Weights of a small transformer language model: LayerNorm before each block, no biases in attention or MLP.
Each number is 50 + 12 x the weight over the matrix's rms, rounded and kept within 0 to 99. Layers, rows and columns count from 0.

# layer 2 MLP gate, 512x192, rms 0.169, rows 407-423, columns 0-191
41 39 47 52 47 41 50 39 32 63 55 50 51 66 35 58 27 37 50 48 53 40 64 46 49 31 39 64 71 43 65 55 74 65 38 50 45 44 36 39 47 36 51 45 43 38 66 40 89 68 53 62 59 72 34 50 56 47 60 67 34 40 52 40 70 66 32 43 36 26 37 61 52 51 55 50 70 69 39 51 44 61 69 78 59 35 64 68 61 52 45 59 62 60 46 55 64 45 55 51 44 55 37 56 68 51 58 58 43 48 58 59 64 48 49 53 54 60 61 59 34 95 62 53 46 45 54 61 72 35 38 41 47 61 73 54 19 54 53 59 41 51 55 52 38 56 25 49 75 65 45 48 50 52 45 65 58 58 55 65 40 48 60 38 45 61 47 36 46 45 67 34 41 46 30 54 54 56 59 55 39 48 39 27 51 49 57 41 30 29 51 63
44 49 60 51 44 52 53 60 53 64 39 43 48 35 56 38 54 52 33 39 53 48 49 50 53 46 52 32 47 60 53 52 41 50 54 57 53 53 54 57 41 63 28 54 58 40 57 46 55 70 54 49 53 54 45 58 51 34 64 57 52 49 55 39 55 44 43 74 57 56 57 50 41 59 46 34 35 57 53 41 54 59 45 40 44 53 43 48 43 45 45 40 42 54 61 52 62 30 59 37 42 39 32 43 54 59 45 29 45 45 44 44 42 39 47 68 46 56 59 39 49 48 54 58 43 40 42 59 39 43 55 58 65 33 37 64 57 55 56 42 57 62 43 44 52 45 36 51 46 57 47 48 44 45 66 53 57 69 46 65 37 45 53 69 41 53 25 49 45 53 42 62 37 41 54 51 59 56 49 58 41 47 53 43 57 38 32 42 40 56 50 26
45 59 61 48 41 54 58 44 42 45 48 64 36 48 76 29 48 67 44 76 26 61 65 44 41 41 66 19 60 56 62 46 42 44 38 41 44 47 52 60 59 10 33 46 83 22 66 47 48 55 39 36 54 35 65 61 40 37 67 43 45 43 32 52 82 47 36 51 64 19 39 41 50 63 67 40 63 52 64 31 49 48 39 29 52 18 38 76 35 39 28 38 60 51 64 79 40 53 48 68 71 42 39 51 52 35 69 57 43 40 54 59 58 27 69 64 41 47 47 59 58 73 95 29 58 55 56 32 25 52 72 64 37 57 64 53 47 74 41 46 78 68 42 50 39 30 49 48 36 63 31 66 53 48 99 32 31 51 69 41 50 67 63 37 73 29 56 46 52 49 36 75 63 22 60 52 79 72 51 54 27 42 61 74 56 35 28 55 30 63 69 63
59 59 45 56 57 57 40 46 54 45 51 51 48 32 49 38 36 52 55 52 70 68 27 52 30 33 45 56 42 63 39 40 43 37 39 58 34 65 43 48 57 45 42 52 44 37 55 37 44 72 41 47 46 42 39 39 45 45 40 65 42 46 60 42 66 29 53 51 41 42 47 52 44 59 48 46 57 29 49 43 32 42 50 60 41 51 61 48 67 56 52 47 34 42 38 29 50 54 36 64 55 51 68 36 51 60 50 55 25 65 49 39 30 30 39 57 50 55 62 64 57 66 61 45 52 50 49 50 26 43 66 56 67 50 47 56 51 52 50 40 46 38 82 40 54 55 67 47 34 40 40 35 44 26 50 47 36 55 48 58 54 42 39 50 41 60 42 30 51 58 45 39 66 51 61 55 59 39 51 50 33 65 57 32 43 77 87 46 45 61 65 44
55 45 32 68 72 38 42 48 48 40 46 41 30 28 50 49 70 28 41 36 43 58 49 45 52 66 38 55 52 50 63 34 55 63 29 56 47 55 60 55 60 67 51 67 49 56 73 83 57 68 57 50 55 42 43 66 50 56 67 63 58 38 76 76 46 48 61 54 61 66 69 58 55 72 25 49 46 51 55 50 37 56 54 51 75 60 37 35 77 49 25 62 45 35 37 48 55 33 40 24 58 64 69 33 44 47 37 38 55 43 52 60 61 56 58 55 43 48 46 54 59 65 46 47 39 61 48 49 29 79 15 62 73 46 50 52 42 31 71 49 52 52 58 70 58 82 68 40 36 58 26 32 55 60 46 63 53 37 55 46 41 19 59 65 66 56 57 51 35 34 47 59 40 48 59 40 50 39 30 34 85 53 33 36 72 55 56 51 48 50 70 74
56 57 38 45 36 61 43 54 40 40 53 48 62 44 31 45 45 48 44 60 42 53 62 60 48 35 33 18 44 40 64 41 55 38 49 46 61 57 50 59 41 42 33 43 29 60 50 43 23 45 48 49 73 62 27 69 59 52 52 49 37 53 40 53 40 50 58 55 50 46 60 54 43 46 45 28 46 44 69 59 36 27 50 50 52 51 49 45 44 55 47 49 54 66 48 39 52 34 50 76 46 69 41 49 46 46 48 54 51 49 45 50 46 52 56 57 54 51 47 37 53 43 57 67 38 63 23 44 57 50 51 44 52 55 53 78 38 65 50 42 65 68 59 62 46 56 55 47 81 61 64 83 65 62 54 42 37 60 38 59 46 47 60 43 41 65 51 27 49 70 54 35 44 40 39 44 43 43 48 40 36 54 64 42 48 32 65 54 56 63 47 45
45 42 52 57 43 46 51 67 47 46 42 56 58 51 48 45 55 55 46 61 41 43 53 48 51 45 54 42 40 55 44 51 43 43 52 44 49 49 49 47 52 53 46 44 54 48 54 53 50 56 56 42 49 56 53 43 59 58 52 49 63 47 54 46 49 44 48 51 44 54 37 46 57 55 34 64 47 46 46 52 49 42 41 37 44 52 45 44 54 47 55 55 60 56 39 47 54 45 50 43 38 40 45 45 55 54 51 52 42 48 45 45 50 41 57 50 55 51 54 53 56 40 39 68 58 47 47 43 53 58 55 50 43 40 46 47 61 55 40 37 51 53 48 50 54 41 63 52 64 53 55 52 66 43 57 54 53 46 57 46 55 48 46 50 48 38 56 51 55 45 44 45 43 55 42 50 50 52 44 46 43 50 56 52 58 55 50 46 51 59 47 49
34 37 69 34 50 54 35 48 43 61 50 51 41 35 37 24 44 68 51 42 53 44 40 51 59 43 35 61 34 51 49 66 65 52 42 41 37 32 52 33 46 59 48 57 32 43 61 42 49 53 42 70 31 53 55 37 36 43 35 49 31 58 38 56 60 33 58 43 20 40 52 59 31 48 64 41 51 35 63 43 25 53 35 38 55 53 51 43 52 51 55 53 46 43 42 36 45 57 25 65 21 30 43 34 58 45 58 34 52 45 16 37 40 35 39 46 42 51 66 64 53 37 44 48 59 32 58 52 46 50 41 53 41 61 43 55 62 55 37 31 51 44 37 38 53 42 48 60 51 44 48 44 22 36 27 49 59 34 62 34 52 68 40 51 45 54 38 59 58 36 61 49 39 38 59 46 40 37 31 50 38 49 47 53 43 48 68 58 46 55 41 47
41 55 56 36 57 42 76 43 50 31 34 46 43 58 60 38 26 54 66 45 71 45 32 51 56 49 39 65 51 80 40 59 30 41 63 61 77 41 41 59 58 64 46 58 31 52 57 44 79 35 36 58 21 59 46 57 36 65 45 56 56 55 61 44 52 34 76 44 14 63 50 59 64 53 45 41 44 56 69 68 40 43 40 48 64 59 42 54 62 58 65 45 61 33 62 42 82 51 47 35 34 26 40 55 50 48 43 61 73 65 33 22 58 62 54 44 54 69 51 50 46 65 32 47 70 49 56 51 52 63 41 63 51 44 61 51 38 75 70 59 55 47 68 47 39 50 64 62 59 51 11 54 57 48 33 62 53 52 36 28 37 65 48 48 27 56 73 56 60 56 50 66 31 47 68 63 36 39 63 69 38 37 49 45 63 42 53 51 32 53 56 48
64 02 57 33 60 33 55 41 43 41 55 61 60 63 59 72 54 48 48 47 61 81 39 38 39 60 56 30 50 38 62 32 45 43 43 62 72 35 89 74 30 24 76 42 49 62 49 45 62 73 18 42 53 67 44 45 26 48 54 71 33 53 59 77 63 57 64 56 61 48 58 78 46 36 51 67 54 48 52 33 58 61 50 65 30 81 48 44 36 48 53 52 53 21 48 39 56 56 65 44 46 41 30 24 55 58 32 58 58 44 20 50 26 27 53 74 65 33 58 59 29 37 62 45 58 46 69 48 37 45 60 66 38 72 47 62 53 60 50 37 59 37 24 57 27 63 47 40 41 57 66 46 63 64 66 44 56 44 60 30 67 51 53 35 39 68 38 86 53 22 43 72 53 68 47 90 67 51 45 55 73 63 39 54 48 84 35 68 51 51 49 41
34 73 30 59 44 39 56 68 24 75 51 59 57 68 41 50 64 24 59 40 67 40 36 58 60 37 41 60 63 45 63 38 77 74 58 72 39 49 59 44 34 44 53 60 63 69 63 27 41 46 65 62 48 26 41 54 73 54 56 25 34 54 73 57 73 38 23 57 42 45 39 80 37 45 43 57 33 50 51 58 61 40 47 56 70 71 50 56 55 35 54 53 70 61 54 41 57 31 62 59 23 44 44 60 43 52 48 63 44 63 28 46 46 50 45 42 46 12 29 63 27 64 67 53 43 39 51 39 73 72 50 54 51 48 47 50 48 69 61 46 41 67 73 41 47 48 39 54 64 54 50 54 49 42 28 55 54 43 58 70 51 33 91 48 71 51 21 21 38 61 50 56 42 32 42 38 59 73 40 58 49 68 30 33 29 47 52 44 45 38 40 58
40 59 27 35 68 53 70 42 31 34 33 52 53 41 46 43 43 58 60 86 55 49 23 42 42 75 37 69 57 67 40 50 12 41 57 09 62 41 42 55 29 47 39 48 46 59 57 42 42 35 62 63 52 53 65 31 47 48 48 60 67 50 73 66 36 24 51 43 49 57 38 40 44 46 52 55 19 54 55 53 27 39 45 55 63 66 40 40 52 53 45 48 50 44 66 58 55 44 49 63 73 62 37 32 40 69 28 66 41 58 70 44 50 55 79 31 30 44 45 49 61 54 47 43 41 49 28 63 65 78 44 64 61 54 46 61 48 45 48 41 51 51 53 43 40 31 44 37 67 57 52 66 67 42 44 65 44 57 36 47 58 48 75 44 39 56 36 48 80 40 36 39 50 62 69 36 61 19 50 52 40 24 44 42 46 42 56 49 63 58 21 55
58 30 53 54 54 48 51 37 67 50 53 46 21 59 44 67 34 47 59 55 70 79 65 35 27 77 30 29 55 50 62 30 45 51 58 43 48 64 55 33 54 58 47 39 49 38 55 39 49 45 36 44 47 46 44 51 45 62 42 45 29 26 23 44 67 37 51 32 47 56 51 58 51 30 52 39 55 58 40 06 85 53 51 47 57 64 71 48 11 62 79 51 42 32 71 50 85 38 49 43 46 50 50 55 56 57 66 38 39 50 67 32 63 34 45 51 67 48 55 50 66 54 39 41 42 38 62 50 55 58 69 37 59 59 52 87 26 83 64 22 49 42 45 42 60 59 26 63 54 50 39 61 65 57 97 45 60 65 46 69 55 69 37 48 37 75 50 54 60 50 56 67 38 48 74 54 84 33 64 48 34 40 56 51 51 47 30 48 58 72 60 68
52 60 52 52 42 45 46 27 43 46 61 50 46 54 48 56 55 47 66 53 48 47 59 56 55 55 48 62 46 52 54 43 46 66 48 52 33 37 56 42 68 47 51 36 53 56 38 55 56 35 52 52 51 37 35 46 81 38 59 58 50 51 33 48 47 53 31 54 56 54 41 86 45 53 47 53 52 49 54 47 42 24 59 62 66 48 54 57 65 60 46 61 36 64 51 49 50 47 38 40 47 50 45 38 47 68 51 47 42 51 51 64 31 50 41 64 65 57 36 43 64 32 39 32 62 28 61 69 65 56 49 44 38 47 70 73 73 54 38 53 68 48 56 54 60 53 58 46 41 51 57 58 33 38 49 62 56 58 48 51 53 46 40 44 46 37 55 43 48 54 61 59 56 48 58 44 62 37 55 33 59 46 60 57 59 55 64 51 64 46 30 69
55 54 63 60 46 39 55 67 80 38 51 59 39 27 47 46 34 44 32 54 65 44 53 54 45 54 66 55 60 56 34 60 40 62 53 42 62 56 60 53 60 52 23 43 67 44 54 37 67 69 52 43 68 56 66 52 66 51 52 72 68 44 60 57 59 58 37 55 55 42 45 61 48 61 55 49 51 47 57 47 46 60 70 37 52 47 49 54 73 55 49 57 58 57 54 36 43 24 73 41 42 52 58 38 48 91 68 60 40 38 46 42 49 58 47 63 54 47 52 41 38 47 42 35 64 70 37 64 57 50 43 57 58 72 52 55 81 65 40 63 56 57 81 47 46 42 44 67 73 45 53 50 75 45 31 50 49 57 52 48 62 18 37 49 48 45 48 58 54 43 59 51 57 62 44 69 38 51 35 56 59 65 46 30 43 61 53 70 34 39 59 21
62 51 54 60 57 62 56 30 55 57 50 59 46 51 50 63 43 29 47 44 61 47 45 46 33 28 34 51 54 14 47 43 58 20 41 44 42 53 23 47 52 63 69 39 59 41 78 51 58 27 51 47 62 58 33 63 43 59 60 56 46 42 39 57 86 47 41 67 58 24 56 51 52 62 58 69 57 48 65 51 51 52 66 58 67 63 58 41 43 58 48 70 52 62 57 56 59 55 66 53 45 42 33 74 58 48 47 43 29 35 57 43 62 58 52 30 45 64 38 54 60 58 60 60 24 30 55 48 61 43 68 66 62 71 46 52 20 40 75 62 56 66 55 47 61 61 64 44 54 53 41 40 71 52 67 52 55 54 59 59 36 63 62 60 39 62 50 52 66 55 49 46 31 64 39 52 48 28 35 50 55 35 56 53 54 55 28 58 35 40 60 46
44 56 58 65 48 48 72 47 38 50 57 56 53 73 47 59 58 41 55 35 45 62 55 59 62 41 63 32 46 50 64 49 54 63 41 74 43 68 42 61 48 72 69 61 45 33 53 33 51 32 50 54 44 83 52 65 48 48 43 50 40 40 37 60 72 57 66 61 48 61 55 66 42 58 44 54 55 58 29 43 51 43 56 54 62 69 48 54 46 45 50 51 45 45 60 44 62 38 56 53 51 41 42 56 40 43 52 58 40 37 56 53 43 43 59 57 43 52 48 41 56 55 68 38 30 34 60 55 43 49 60 49 65 61 51 49 45 58 55 48 53 69 54 41 47 56 52 47 64 51 55 32 64 50 41 34 54 59 51 57 48 74 35 57 45 51 51 46 33 50 30 50 53 64 40 51 52 62 55 48 76 50 41 48 47 57 51 58 45 54 32 39